{
  "activation": "gelu",
  "norm": "layernorm",
  "positions": "rope",
  "rope_base": 13000.0,
  "rope_fraction": 1.0,
  "bias": "qkv",
  "tie_embeddings": false,
  "init_std_down": 0.00328,
  "batch_tokens": 8192,
  "dataset": "wikipedia_en"
}
Each number is 128 + 24 x the weight over its row's rms, rounded and kept within 0 to 255. Layers, rows and columns count from 0. Numbers have three digits each. The size before them is the row's rms in percent of the matrix's.

# down: layer 3 MLP down (transposed), 384x96, rms 0.153, rows 85-153, columns 0-95
# up: layer 3 MLP up, 384x96, rms 0.239, rows 86-154, columns 0-95
down85 078:139123177154101156143098154126096107131087121101115102132138097149137095105152138142141145163146098124087102163074164131115162173136112126135111143147109107108136117106159132168119083117102104156111156098132127107139109117134159132118128126118125137161154144133089103170137116139183096093
up86 085:074132137115131098140140141132169107128117131106102101113194102092115089151108167150127117140116135116110121139139125160120110083154163116124099111159145131162141084114085089117117138141111135104136149130105146132094135123155129154119091135144128124117115187107126153137146100078137179094
down86 078:102157132060115106129100138121144088122145133128163090147140151143178101150135101089136154140136126081090149156148128125149108098145125114168089129176128146120107106141129138182138073166144113132093145148095090152131154167114124130126136120138107137139118147117095144139158120114144129133
up87 036:156179145145136136145149136137142122121139114155161110142182172125116129090118148116099135111110155147142150153126090159173161124172148137110129132144154127153094100103104130162117122134162125114138115143167106129089143169149121119135137134119108129105128184137121171107160178090118154172
down87 064:159155112112162125131142140132132146128141138142126102162159156123114125110122138127102128115150170169080167127127082178181137127106152106107124106133134113159088130131081113151105146164171123098141115135110080119111105140113132129116140115106117130111135162114127121085129157081059140142
up88 087:144133123093117117115104138139124121159152075145149112137132126130100137121113117116146093135155131119060156115123146088152143164132089119092138059142157099098114145130112101115090150137148152139116134085084092147134111104141088179134116117140141122153094125128142104124114140174161147116
down88 088:131068134180141137138154117110124146174083116126104125134111154124156132114138129172128104126089151104076126098127156168125107149150133134125144100133113147070134075091148100138128120142147149115097122156105167177124129093122133125113136131087133118120149134162104121120160145146165150145
up89 076:074137146115126128108108133191108142103160100146140111133134175113161132111146147133095154165139112089130103161121149156127136098129141139140147167137124102154136109108090130098108127102127105106099111122162113119110152098095109148109114119074116199109140122133091144112153141159116125165
down89 079:102128127115131137122128124174161191120132091149135145149145129135169154114146136103131106179190125092144137139132109177124133112103138146144127160086088120147144108132087128126090095138105150116136135132123108121119106106101108130109101101101145184130167132120085106093139103153122099147
up90 048:182142114145116097126143138104132163122154100124156152168141129146130126111123108140100105154071120155116166144137165150175145112166128141105122123140193138123102105107083123111128128148153140097139111106148106111146127175101103118120130138130139123081168149138113143104142165142148165171
down90 073:147122105098147114144123138100124185134131114148134119182125112148130135099136114144110115121158175182065151115134103162198138138110151101119147121116159097138108126134086115123116147155161100112126113115110083120147095146108120120104137113144119147110173135143148119091130142118076125148
up91 081:129133140153112137114143100129131134134125105129123136166162124145134148152172156128152115142130124158118134129086132129135068119103158102121118087093139136108096087105108064143142133145143102135136101180152195124097110143075100103118121141148104137118145115162158092089124122113105132159
down91 084:177133103126132103084148148125148152118096173152133140130159102100184162132176093090132152147134126144137117127103123113127125162110114111117120126088112137101132079134127092145116091130131108128121148157134177119176134141130110104091134123142140151110106135154113165096137080098102129165
up92 125:145128109088155158106143141090162122154133167137124123130160126096126143085103125141121139115128174118114135148126127126146107131169147130163110138130109187148089121125103174098123096101091161159138120137102106138087122100118113149119115120088106090122100147110140177109143171112101175124
down92 113:107175121149127121160111118154103147110094065121118174148107152136136105111130135147134141142148136153138129111132128093089166118113100100086167104113138110131146159124099107167142139161141113071138162073124154160129117144146164089138114139120113141111113139104105149163125120141137087098
up93 112:120114101105146099171166162092108137130121107147118142182159087110143175152103080151127122153122106161122122120141129126145132111174137137087149122125103158149143151158128142119109121111102130156099147142107119120131132120125149141155164137149140158119089074120070080090121107115131119149
down93 104:135110144141115154109107122185151117121151144119080122080126168146136143119145156096112123087131135136146115163058114114156122120141119150149112147171148120094112108119120107147135133150102134112118138122155100159083120128134097118103109109079100106109136140157126140200152137120115166102
up94 127:147115096135138134158131114130113144117098144138121117144116121126118118108163185164129127134128133167098127136127161117121118124134206126124131114123078149170108193162119099101137134149119090131128141141111101146163115106156114124141114183081085109102130126103095152117148123153084104115
down94 137:144162139101099132125123112120097153146097104170107151182096140071157087119142093133145116141130103152118131132144152123098116107136126138121173079082148113173158173135158145148083144113094103132126121118130109156119150168111154156120101131123108127099117113107141155132136143103136161154
up95 117:142131115107135147092108129147171135081132129109112133142121147124128139086145116167097131106103077126092132131095154064179141137105120144119127125146089133159127197087123146132135113155130166089108168145147081134158114118116122142100110126108123155138133130086162142109141119140134156130
down95 122:116100112136116151158157118136120117105101165105136129144161148107113147137153121114126175139104088217135115080127126107114114121143120111136108095146140142112163083154105157095108135147115115091143130123111173135109103084157157175111102129150111132119176140117142116162136151137115116144
up96 066:115163126135143122132140090111161125111092103137146098136160122145143136138135141126103133139135077112117154149118189120117173112106125140108107183134154162147125129106089108150113149116138100105121162148165131156115122100114160193103082159150090122165150088140134129134114124106110118165
down96 061:138083104114108105164140149082107123126131139135140153140113087161143107117120121130167138127112087142097125152167125128137143121126117127132137115092094087113134110117194144101146127138099140149147145114067105126144167116124102128162158109098167137127150160147171119152128144120159071101
up97 084:166147124118134175146155135101159125114135134113125143130161150125120137129139093149126116095105110126122111119116132150134135105174146120078121114164112141144143134113130118170139131134183156142089114173121153086169138154111109140130151149098114098162082183129154078135133138073111122096
down97 073:127100132117129092167114149137126135141159136137162088120093092141149151096143138119156158151085097134150127110121145080108150177098149142163129148089133101090104137154138155125078107117127136120150116091126118162100099096133122119130128107177130150134177096136107138114147099156156161127
up98 102:118083140106135092142116097115116099152128123145195071144104139124113108126115155108134131141146124104105155144176149166155113131122167143121151134127111150131131105138098128062144116129152126145128140143162117128104154109080099142107165099091129146136102086160153110153149152143133165148
down98 106:150093145142146117131135071111164110147102134149146120143116106090144093119082122111118128152136130129124103143150127174167110082138155095131147086119144140153126173160142110101152109125118155144118109129162093139151079125107110124117181120084144142094121135165160136158143150092148137113
up99 049:147117123137143132140144098134114079117188098143099124134159148072082136156111128130109160120102118133125124164175137168116113105156123163112122172176162126149076116102138131140133108162125158136148122152112095139089114104102108151102111136138113156145128148117110143111149145094097159144
down99 048:129076140169127130172163138141117097097128123129137124110162123116142118131077161163133148134098119147079178162121090164142154134118139158152106149157128123151080102126117120074105120118126139107162105099123122101138139127127164162124143141126068135134137143092104116113148094107142148134
up100 079:123139138113121122149145074133107131113121158137148070127096139109099154135151106137137099173096105088073121125133118122145121122120129127110135105119156116109146118117085121080154172147156128141119140137151104135144149111152077139096175084122194151117118129154150142156088148151123135120
down100 087:130099114116131139150118098098117147138127153135121115120128108148145143105178122131092117113150125126118137111142092140150118118121135117113189142096116130095130140153132146102106151124109123153163141142112093088142117162107111165123114100165199177111163117136108162148113122083086167075
up101 074:142137146124171117152136149118116147113102135141135135166113122146086155101127122093151104116141132154094167072100104099122151114077131171137111153081158082147133131161107132096115111134114069149094095129154111096140101141106115102121151139128137138090132169141122134103126151148137088125
down101 076:202176103125146122121130137143119122067129150106131174167102132136122127103143146099112114135160125165151146121091107122121092087125086150108080168128114134114115128131122145152117139138107070112083131140164155121137118151097152119109105127161109144123123146132081141122150130129139136162
up102 139:138144139097138138185160110133160166098166098115126191101096130147148128128153137148140158098179115142133115115092119137114136118096149100116128158096095120124097145149125134095115132127151144095125095148104122155118106135166118117147157083090097109122126147098141181118146160095131118139
down102 171:153082113139155147143109124129151155105186123108111178140116173136098133138153181115140162091137125170116100078123140127122131101107132148162154124132093110099111155112148124084125098127137150121157111154084135099125142129128100114115097117103111101149126147171129150079134164110127130135
up103 112:088131127091131136116128139159098153121119120136155094137147109113086146142103170142153101120119121154155082111154154118123090087139126058130178161111122106126149129129124135099162138108145136136116150151141124126145086169186086148142150145120136170085126148122152131171122141133132130144
down103 108:135137086138157142113123099161078146141117134136110096155134123130087100120082166129115121130148138131166092135140132112101086117184153112099158149120114112096131125180131107096161151088128141111147138116134097107120101140150069134146114108130136143099129106144188128162122148138130129165
up104 116:135180140084171165180117128139101109118134097139161104099130129117111126149116109124117119110164151150158117072108100143112089165158108104164105105153127139161129098161143158133132133139139144116101102182139163098146141143135117118121145103131165111113165132136101130111107132159102167137
down104 106:128116079111102137119157132132167100118123093100135109170136135125137139101103062126121136092098117106123089129130171139171166122142136118134089160119136122122125136125144137107116143088118151162106128150133136115181177082164139098126129149118138113143112158097116096156132088159150145165
up105 076:149136138133153172114133130095149179132077130146120142142134136127155131104104089164146088129119137087106134127153120084139086144141118112131144119140156094153120149143123126159143150129124152136170138128113073159095142129088097112111161093107118125147169181120119185106102143108143130136
down105 071:135114128108119134165091150140101102056149157133164123141136100108119126144161129114119129138170134136137127165119133168133177118102149152135117141155129118115114127142113128131119148117149110128133157097117187076128157115118148133134068130106116152133092099067128102082125119153136088102
up106 096:107155144080158118145132148131092114151094144152113107119158131095095092146108138136139123144156135129125154149146123164114126118167123109086128135129130133200088060121097123127138101141075150116154122146120191111129108125133119151108127137161131127126103095153123162139161147121095155130
down106 103:157113114139132128170119136133108142135096099151140040082138172115119145157099121097133143141134113103125149145168084135140152145120137145114114121117105154112130116165163118136118090107115129109146108100065163116145127143133129101138133146178126162149116128156161102132175124135116133094
up107 102:115111137102133130106114094173089141164095090144125090119109158156159104105104133184123165161116088091100118126152182136131134157135098132113163123136155143131123117119099117089129154104141126094164141133120119105095150134094141169093176117110157135115144137126117099116126114163133147140
down107 100:102122117107130144124127130154127169173128151131159130131126104130152170100135107157111111151119105130135110085182104141095110129117135073095127164104151153140148116143118157098102193134160130128100128080137139093079125141080092127110163107126123098134112157132140131120145126111141170139
up108 111:120139138096163131099153133124110146125110134104124091159144124172090104137122140127104123130094109147111133112113127109132095110118148068118131137149155132169117116167146088141159101117156089139136124162146151100177129122084155158117164163093158142117114116125133125120064143176163139144
down108 123:133154117127161098115128148168108072098135138105084103106103105097086140159122148145107092141120122115146155101151120132138116097190170137129093128082091107118119113164117130153123129161179124134142130117149143129118111118070121127143174162148119141136126136143143166109163125134139107105
up109 062:090121211115117097146123080138125105101084138144170108132125142120119143143122077128124101113113126132116123129147104137155168118160132102132102165159129132120129125088130115119135138128171164080137101121113115088126179169119088109125146113136139107097152109126133148107136160097097107113
down109 048:123147096153128138105150143111154111128145126091097131093114145140127132123143145148143175113111159144135143126095108062075108149110137170118139101114131180128114132158157144092158125114122106125094163143103128201119095102135149159130093160159118150161096149120114146135112119153114116128
up110 052:120127115131107142147184114138145128130180129145130143133143123168120155143162147100120122103143123153108141117160154154083173120130174140133086146133139131142118144097114122086119130158161107130108137168135175116158113131091108159137080152116102148139177113124171136125168175107096118136
down110 048:132089127138164152184123109124105129121087179112121119135146129076170178153118113177162145113125150124081182137123157134142140121107132170138114087160135132125123139094110100156092126137126099084146109131123118140121096138153111129098117149158110115142133128116110116089138105106131088118
up111 126:123102122124129110135114171133073135141150140128097132177195141162147148130123108111184105158085123115108130103121149134165107113127121151089129130146143083133131115094107124123146148119130097103109131152131118118097176160091147158126124107170114147090119125154125116160185140111144135142
down111 121:140139134085161108155143155140116143133123151123082123145105117143161087099110097157155116128067158121129114100110125120177160052135135115132122130136122103104117115162123146185126144126106128111108088143146093150128143127140111124178177116144137153104122132121120112135138162135094112159
up112 089:116108149104146106138132130158133110084199090106099126158148132096118104104113156142168116109139095129145117199125126103152099154155116095110113149118138134165140129127141108117136130134148100120135133144149124091131136149155145092143143071113112116172136107158155122119098145149077134165
down112 089:117148127144103149170108116129147066109142103108081132134117121132121085157121111115157120140129111104157101168106129148166115161142107162096100129087121153140155120117158142147120134095138131124099131132145120067100156119168144116163117126162122157163128097121154127071139087149123118154
up113 129:090164142135145144113137142144102124149140133132175098125125121106132120130140151078158142136164112176130129134129142143091075134079139116117149085086172156125132091138105114139145101138142119151101131126134144182100153148105105133090113112112165145115077086106131155111153119108132156156
down113 132:133147128146134157071151155108108121151144140136145152117105142133182122160156136118127067111125068144132097159103172141058125112108120147150140114113156143173127127115109112138117106131134153107112165086131125128151144147131104106112130143121147079139092163086166136140126127139114120136
up114 097:157126133106131118127127199191148085106118114160108155119137146089102132065155141092094141139130138128126095131145118115126111135125098103129149136102135154116157160158077122107091139152079147137166125122147134132134127111127112151115124093150175114118109107114137153136143148151121177115
down114 099:148120155107107171114145166140109153142125121127093169125074177101122110109107123083074130173123116134145134074108127142165099154148149107137135130092153145101118104146147131141117099140101144109139144120149157147168146138128122151172084122111149113085101133162121134113094143131120149105
up115 099:116152121095137152141152103144094145094151120145123137133085132153123141131186153176161120105170125138151103092115149110141123108126123068118155140140100111118127140117127092113105114138163158124122116156110136103113165152152127143138140132074131111117092171107149136130114196097169144129
down115 119:121128121113134143130135119117120151108154125133113135152104143137122102138163181123129145127089122153154085098096145123125153090121176131123130097107089122111112134118133096109101122131122170108199125147082120082122164152133136139146141121112129101127087130130164156097147185102161172159
up116 088:137096117103080157103160120123125118113121110094181122139136135144101125131134082115119126154114155125142150111114126132153103158129112090123138148114139095118152140131119119082163098151163146134171135112148122111137138187108123144115185107107153128098064087142120118123092188143133128135
down116 084:153141145136095162123111105151153149125154112109098091102128137148096108133105090117137134128135132153150144114108130139132073147124122165192120170115104102150125164090151126098157118175146094101115161113134080157142135119137120135111126124103151133105117101117138115177132173080089127142
up117 053:096164122124133116133131086156075143092148101141133081120116148149130131096118140117125190119118123169165135135147133111121141116072144094139138167085125109134130139126128131128124092117148118140115109145182188132115143175126179124137155146122123124125149114098132135132099180130083128126
down117 056:114158106132113127159136085141114124087157114136133091141125137149112129138134122139120189108104170167126147116139092141156108133089171107107126147110075110158102184121097099146108154130160110140143137137130126140117118147112168105110151126126134137135137139078137109120095176136068134096
up118 114:137144117129148171144115101112176134090097140103089143153113127130129161142155111148112127147131095144117096115126100138161121145097121115149137096121148112100129128099094169111081136158089145162154117102138120167152094127122102085117109171123132126107140146097124199128133106094098143097
down118 092:107103130112109091087107174135089132117136114136132126137164121117145122120112192133143149098125115106144160130154149111124089122152123135126098122131058145146170138161151115124163135107135088131097113133169123113096148157117159163144131108151106128147098079107144094115140157141150081133
up119 126:084115146136189096133164163142096104089157137087149108122130145126122137108147132141125116128187108189106152140140145128141134123100100125127113125106121118155128144168112088100126122130112106103098137143156128140113162148110148121163158123089094110152141133151163140118141114154081086158
down119 128:167113100117122145126136134123150072148125109149162099112157140181122139130153132131141120129134092196134137168107089122110113127124095134126097136123094133137180071114143101153126119098111118148165107067106142143134136147128136132130122117107123120110148137116134127162144138147116165056
up120 098:151203150119089111136131150131108147113189095136109154097116113112111092114149107092088155119153117182099105094124163145158112149156105154121123139124143135134138130148122122158157109135110093137114085166130128108116140135162121126113145155121158096169130166123118152106149148115131091131
down120 101:162097109137081100124130136085138143155124141162136142120134184161112106092156175105152134115125108157116078142143114133120129138154120140123142156130150108139139099091127129120163136126109102133131116093131116098084166130135130103138156126125192085139126162168110148097159117149137093091
up121 076:115153194116125113157179136154073102111122105150143121112118152080102157063145130092139116108147112134139114143149119144152156132127115128139159110126105126138111160155092102148154106136135134089101114140160094118089176124136138143096131098127117129135099150100119160145126137124120140181
down121 084:139155153131157104123162157134130128158133176127110106149123149122092127084103156093144112114163085104109148113130115173139122120108109144132149111088108177144099119149080134110146124162151112120180133118138076109096183130140107143113146098139154115135127087113140104118104126090127155134
up122 139:138104147099109156097124109142142193113105097143096128134065127117137141140141111144123122133127134108090126110135119112122107135152174131123186136135128140115109124155097117120161147137088108142114075113100063121136172120145144128111176120085120158149138149105147175118131123128126131170
down122 139:136107149076140148107122118154112136121110147129143121100128127102149122122137089122166124087146156140080117124138104124131177142144150125152173159119088138148121148138169111174115145152078100168105123074116109111122147140150124124112116149096122075105144139133154134174156112083129146108
up123 125:176118125095149141157162156109121117178132116131095135149154173103112087134116132162114130152110137172127097115163118110156142142131115121138158123100124127174122133146150172145088147086098141144130089104065115126149102114117153168153144133151122117108145150105090113109114126151164136109
down123 122:132138182142137117107091129149172138132107142157140089120153115156116148097082172078173110155096111152094153128118153101156130141118136134111098143186136172151117103128121144104127136108128140070119115133159116147126125074137131134146124104099112135154124144101130125075142123142148114129
up124 066:099131092124162111115150149156118130128134130139140133129158143098115147111119165127093088137097144144106111116133135169146103115151120125127096142115085151190118173176105097061136129147084097130106123151127139098125093113144131090132129183142104157158098120130140118090106141114126101136
down124 068:137171113135178135110119134137166134150122148134097107151141137110119149159113094095163107145158106077105148117124168155121166130102136102151131122077122134108090134108130092103141118145180172108150135131116107127137156129143137138125110092116136134102139098108048159124145134104139157111
up125 105:139118159104140140116085121143116125102135111097142123108092134153156078146118086155084103124112159126162159113130105134136139121135110096099169133105152111101139106134101123129147147125131132112181121080094073145117129158136158122102152114138159117093139122133091174155153132177114140166
down125 118:172135103121103136132127103172098119134132099136123095098150130143140149114126133139151156139128157152134123154134129145139113128129103117105115128124086100113150202155117136147073094129118156150105104146106099184104068106162128110158132086176113114130157099097130143102119139136119150156
up126 095:125132124089146157132145088128140132152093114101082098083116104132137112124148101123121098133138149133150129132123071120140111154128117155136140099143191084136099083095115173143134157138128145110131169108129102125119139144108097125089166137110161125124157111140136145142065134127130181123
down126 096:118131101130109150107135106151135116098115113132118118128118147149142132156133143138117114146126108135116180126131123168151121166102138134136177070083090139138132137122121138120110153115067128123127059110099171128146126145169100141134129093118154120174130121077144144143138101165085079130
up127 117:101126119092111136142169130098147147136104133120136135099091123117113134152169098119150139110142096117127142133155098107157128134137094101108122101133171089098121116137098165117141152144122170147144128130082128146128099170149143145117152086084180118118153146070151171138090134158122164132
down127 121:107123078123120149131109084141144114150142086115171130092158140122115161113094125134127077145120164141084117103156136127129112150103111152110115141147143145133136169156135153116127115089122182134139124159109130116104162167152145134133135126129160068092139129095091153107123105135136187135
up128 092:113117109127115168129142104154138100165122098130103120134157180139085154105125094159140143075124134134140127150177137123169147170115121114124145113172163138136106094081112123123163141110161161134134153122078129128105141143091122144109076152090153150115160128133146129120149137118150158149
down128 094:130117122129066160123127095103117087158139122137129131125120132138099162113150105152132132095088118104118135111147150185167103107120167126143181128139173159137082105098149126128124082095137131114141133123155175102122130144140119118141146103114174131150150135080137093164108122114114162133
up129 111:098145084108118147105120139122179129165091157130141142147164129131094104114139145159123126124099107125093138097122130148125102158112135139117140176090151137145156083137085129102173137136135117134149102147153122101121112151082110151120103107150115119061109173156116117080133135119131162118
down129 109:128143097175122132143114107177142096142126175097161127103126135144113122126129174105147124145154113156100101125144151086114154122110134129135104139129123191127141101116102095133129136153151087121146149132101094123145135131126103136136090141141079094123097158147114131121081146148133206135
up130 124:143159138122084141125130142123136174150147088137102104144154143130106102104082153133145190127145103109113114131131110133135073137141109132127137145189112078129135074110155130120071122111159099124121131153097101134121160121144110138125152126115140149152090154153084115161145124136162149139
down130 116:109152099122131129129088155155121160117100174118151093134115116157107129106146187155138112112157118115133153141129119105106102148098098128127109099111136110109175100129125104134110154131166115156091148145135151103113117148132100166165101130101149136141080142116072129157151168116135128185
up131 089:116153139145123115111180118126116112109094145190143097118145107166112134116104104103111137129131109132055114106110181089131170105119153125134133144135097135159121113136069116149127127149155106079079087164148102119107163109142138144118126117131129103144101128139126129119156144123123092146
down131 094:142122139120135132109149164109121143144092146171174132121158133131142127157124127137107135142166116119135112124130165072127173145120136115122136121118138120134135139107105129128105079142133121073130103113113066103101170104142120147076149122112196154105133125086118188124104142122096125157
up132 036:155150137118134164148140121148124124099146115153139138158119137139129147159152119143157136135146145127150136124156139125155161140071145156102198153114139118145185130106081141109190153132161132135153142121135148166147149141112135125139188152111140181108126124121127143142121162134129169175
down132 059:127164101091147136155169110128122130123146119137126106154128128143123152130131103120115141107158151155104163108141094157175117131079139133099185128100097124142109149084077115103141155145143106118140126136096096126152090154104144126111162124113126158109148125119135115118133179113075181159
up133 080:127180166116131114128165115126164128166113124132153119137090118137158092131078110121118158122135131148088139106103098125124112091084151119111103134160081132137083114124112154107148163136192103094138130138177111136156118125104112146130103147119143086137145128136139159112131188140131115145
down133 092:158172154149177122121155118125149122154110120124152159131097135129137096110119096136127134133189110173119137108121104143154103114094107133145100097159089115174101073121124111102087144110167104087168103106172130142141146151106134124115108164089137111125144129107167122135124123124119140143
up134 088:167094117146151134136142115125115181160109147078117151123167143127126155115130129130134078106109129151119153094124103166142149103145151095147144159152147135131114118116139103158155128127134102117127141092123106106152094130163124118124116138133067089146130161110117105100147187056117118139
down134 077:092161119081109141095112134101146090089128119136096113142111154119117133119156078130145160149141131140167115160131122100148122152137111178080112109125068122136148147173087133106095131175123150129117146156127163115109122120121144119120133120107140186121144109143101125137137081160100146141
up135 135:183075118108117146138156120113160140143096156168105148154148153114124113134111110100131113118076114139124173152125085135165110133149122107098123104102144114128175118147128146101157130103149129086139123147106081137125145123147128161159141122135171123131104183092114114159120140124120171097
down135 124:092171126121102153111115132118168136167121152090132145081168089119129147128110160125149132160105128074112115130093096128133137142114148139155170130153123143113159124141134111131166113093132154133142144167103122079137157141151128118087153085149141098146153138091135085122154128108115106085
up136 055:143149108120182119154090150116141129218148117113153120130173173122138125090117184114136154107142112102099111139142141112166112083122125104105129139116131120138143130120102136083136123105162120096112126144147100137102133153127112166114114104117125143119094104184127167159108143124124121128
down136 053:114165125148169148135087131138141126213107136110153159125111098140122093093115171137110114139134167127084125129118120137147099100100149127116163141138105129136124127112111147104160114124168107113130105144113080149138147154112130154137157156081120110147109085174116139106115133103118085133
up137 129:121102129140112099125105175160087126115141090175123142150132146134092115117113131097100201116157104144095109141151086107159145112112087123136153114136107138125120172138144126088136106129128138071115151126148108126102145147103164119078146136167164142140120113161101144133134118135151151148
down137 134:139114099145105122108108148148071133139110109162114119144091128119104127114120105113151186124134086161131132146132125144087178090098111161165130150130101131119105086141150116078168099120126153111110156136137125140116179159139122097093135118168123109157105136147125123144139108094176139113
up138 089:125146100147143146130128145118143168168089162143086106123125140141118120127097158127087094148145140101102135149106109187151145093149126143099136116155149144159107133141077135098121091114118146114102164166134121136180130147113107141111117136160173127173145122091089103113123084122122134148
down138 086:138126128136147116144124133123151057139137107139170096128139116126133132108145084114151157124140153149118137117125149106087143184156138144135096105069092119102117120150154090152151104133141114167126114118101114116113125114120162145152153115087117119104183116155189136152115165106139114098
up139 143:094121148137146141148114120133164115095096143131157113113137154113133127200098127102117104116077126141106145149114107136154128097119108128106104121148149164154135173119103112103119165111106097124137172143090169146121147107132148100098114119109112109194162149105173127144134145169110142121
down139 125:125115115127151139132117136138102099169151104100114124104111139122127133110124121148174119145168109130129071100111072109119103176175136151176133110135142057105157140122186140131149119137159125137142124103160092131133108146121128146167134153136141075100124108119115153119128113106165113115
up140 027:144151095131132139129152110153128111105154086157161126156132160156109114085133125150073165107120137149150135121148088143181116121125108154110148133105139139130139103076101132154134115130144104136109062142148124127120105170140112131131147116111109136067139147154107147118163157098143175155
down140 055:143145090094158134133146127134123145126145119147111130187143137158101125107131118139082131109152180170108163103128087195199141128099135120106132117109114131145105138120093120140122140151150108128138118147097102110152098148100119123116145125111125147092157134131118128116145161094069164120
up141 125:141145126129135124160139120090140130165134140136082114167149092130132143086136128111129129137109104132065113105177150106167158102134097157136110076139136121139162156142128139077088159159130126122143141179132155104125127097113146143093165133130185157142104123124096117157108121140137140139
down141 125:158131141172104129143105160091121081122167128100107114106135113133125149149126159141122107083142130090157172131133119170127131127155151155134162141131133164076099105114118131069101146141119153134145120098109144155124098139077132131106108067108106117151123161142146147139170123143107120120
up142 114:126143140124154127137139118133130125098109161198137138127136113118144148134154104135098141128125120132120137117099167183143116106147153131139113151152083122108125110087135138104079152158092122163176102097089109106072128111137094178117153147139138174105122124110104135140145123097152142084
down142 091:113112130125123129109130106127137111153171078103112080107122174139132074152138164163144126161112133125155120101086116129091117173126107147112128110131133150163134147166097095144153110113179125111106132148164132158192117160133133087099130140119102107125111117100135108122139120131150137172
up143 034:151143154143152130160142130170119141110140121151132111154133126156120119089134164143085161135151137140125158155158133163167166120149159198130170127155163119158119108124095131132101136164142116148134133118178126126142127166127128144128169119140125160108151128132134156130152181129137168189
down143 067:148142092106145100152151129149123157112134121141114091153126125156129137113126133130086149111165152156078175112141092188179141116104144135106161114112124115165095128122084093130110154177146105120126124135107095123143092140096117131091150116136128160128155124120128131100142153104076158148
up144 035:197137145143125127123154123152126145112165100149155096130158141134120103100124143108101176102140158133128162150163108161136133114153151137151125130156147097164091116128115118167115137156169095126151137132174144140138098157175148133125164110126121129152175157143125164127147177116103133154
down144 059:178130102098123110119174119141128132106150124144109077148140127151121123112125114107114150096147174158068168134135101180167116135116134121137126111135127121177086130129120109134109126171169106115142127133115099133147082137132120145097146109131108156139146151099149122100120153103057113146
up145 122:160141105081116124153125104093130141107097113152165156115136133121154133162155143118176088129120124117133129115108129175125096149110109102072138149088153121131157122110106132137184179139167105152136132141106104136101155144111125151131160097131145141114121108133058097158110114131156134132
down145 124:173135138109127095137113068133141126143116110131136146120114143142153074179150160114134119130082123140096164124099157142105115162158141144133104145171143134135142109114077142153156124108131090092107140143128111132110122126136147171137154149116111131095120093125066167155117122100094158124
up146 138:115122148128118167097162122120131117127122156136144101146101108146098126107163132138137147100138096088115065121185140134141084134098119136121107142114125123127111127146113144138130159163154105135157145111102155136106141180160093122136154127119158125168139114142144162162127109097070185164
down146 125:099089093104118152098159128138134129119097130128173129094141142137135153149202132120120126122116108120140110138128126108126098134103121128157100117155106137092123133118106105149115130171132136136137113153150210111137123188094133078136156145142131114153114141136116148105141069136170112156
up147 124:101143208107120144130152119131126138134114131122129093159116091152137151128111114171123116142112150152057126114109125155145169120142106123081102137158124170142150138185113113128122098154151106111094121154153080132138147131129120124121166081126151113125138091113136167128129142096149115128
down147 123:121126174159086122100148116146122126117139107141130158101083128078146150157104138133099124138092125143118117084160140110141131147142119142134156149146108096146130132115140124122142174122145137114127142125106114149114150061176105067138103132118146168172124157160139098089150104146085129140
up148 135:154185120118112094122101093115144130125147110119126130134128146153090164143133124114148159127118103085125120096104127132144134149117148118116161139153161081108135115143104173097149144163135139115190107105112137105119154146108091136093141146077125158094138126132166159117102160159117173158
down148 145:136077160107125146136127086154132143118130101128107129139132140153075147066144133147151125147125148135131158129093115130084090083149161158129085106146132144120142104125181162092133066102120156117147133143090123153121133157138150131105116137112152133120126146105105116152135173137103160148
up149 145:132142133092149123169130143132157139177125135132102130165162123088090127120096114150142087118106162125098121159165124185121110120143095150143145201159096144177142072120115115125114116133108141151117135112113132136102157123140100156119121134163112138114112132162109113113117125093162158145
down149 137:104147110124133125156114131168105117099134119140141119094131131155137149167129154078103172132132131150120130107128149073130137178118133142151086100133111173135101134118152147129114138118172085139154107126131099100122106149100175126211134117084075136137142122116151116151120141124146122123
up150 132:102148089116074142109137132166086150112097136112147120137139145105129135104132123154117144126119125159111076151119105106156087131088139109101145078120143149146168131113102093127136103152148138135172129152149157154119102191126113099150108150134146132119139106146156114137129192118150142164
down150 132:112142132102106122021140146129076134143131137152112129118126124126120123127110134153113129153167104103139083164112129138149143149114085155078113133120148162114104126156141072136132122105100141122112161150172166129154145149121090108161148118134108141130130112158124152132157115123153134144
up151 115:084142116141113084114101077166176178120142114144159130110117121126106154108087115164075144097149127159168131143127096138137106115113114072161160145147150132126138131124108163133125113165127132133142144095118119112120122146132116114139150107157138146166124105097090183131132164124152144120
down151 103:098106134126097153144110146117130095142164161109162102136130124132168115114120159093145157142042095135112116102103105129150136128105111177145124086149132153111157145133135096131119098138085121185129127137135142153088130101122145120115127170200101126124137141140140122125101118132144123128
up152 108:118139120157177123141101106116171181124141125147111168126113142151170114109128098136097109129151088144112124092108159107145147127097120120149135136134131101123133141096129177178115176167109130127124106101118096180143127122145139129083153089123104131109093158141094179141131123123135157111
down152 100:116103133105088134156142149147122118083115160124108119113102137101134148131132146139154158160114128097195080119096131157138110114137151172128087122116140126172139161144150107124138127108129110106147157108133120074110137145092123132164154155091128148123176134120120083082145128090145156122
up153 043:150122124162128100156118106141105120124143144099121170154131123145103199082171162122126150128155123133120150124143150150142184086135145169106168134114126148111161137144116116098132106144101098135155159120159144146137110108116138116110118122166149106102109104148153134070113130100088166136
down153 034:139137117123123142060135150109187156125108129132142062109119130111128093168120103119128142127132125118147103125106127091112085145144135082141115114151138118102123121113115134159158135102152177124097108137093156104111158152137105147128130129128127139153125158127129087153134116150189086074
up154 154:170134091137146116138135120146116140129164148111143141160148167085096149103127137130080135090105101174120116121143148125113160116143093149126119125113075128156119186116142101148093144128155126123117137118096107170152087091134113140151119175125118153145125133146108120104194121147095109122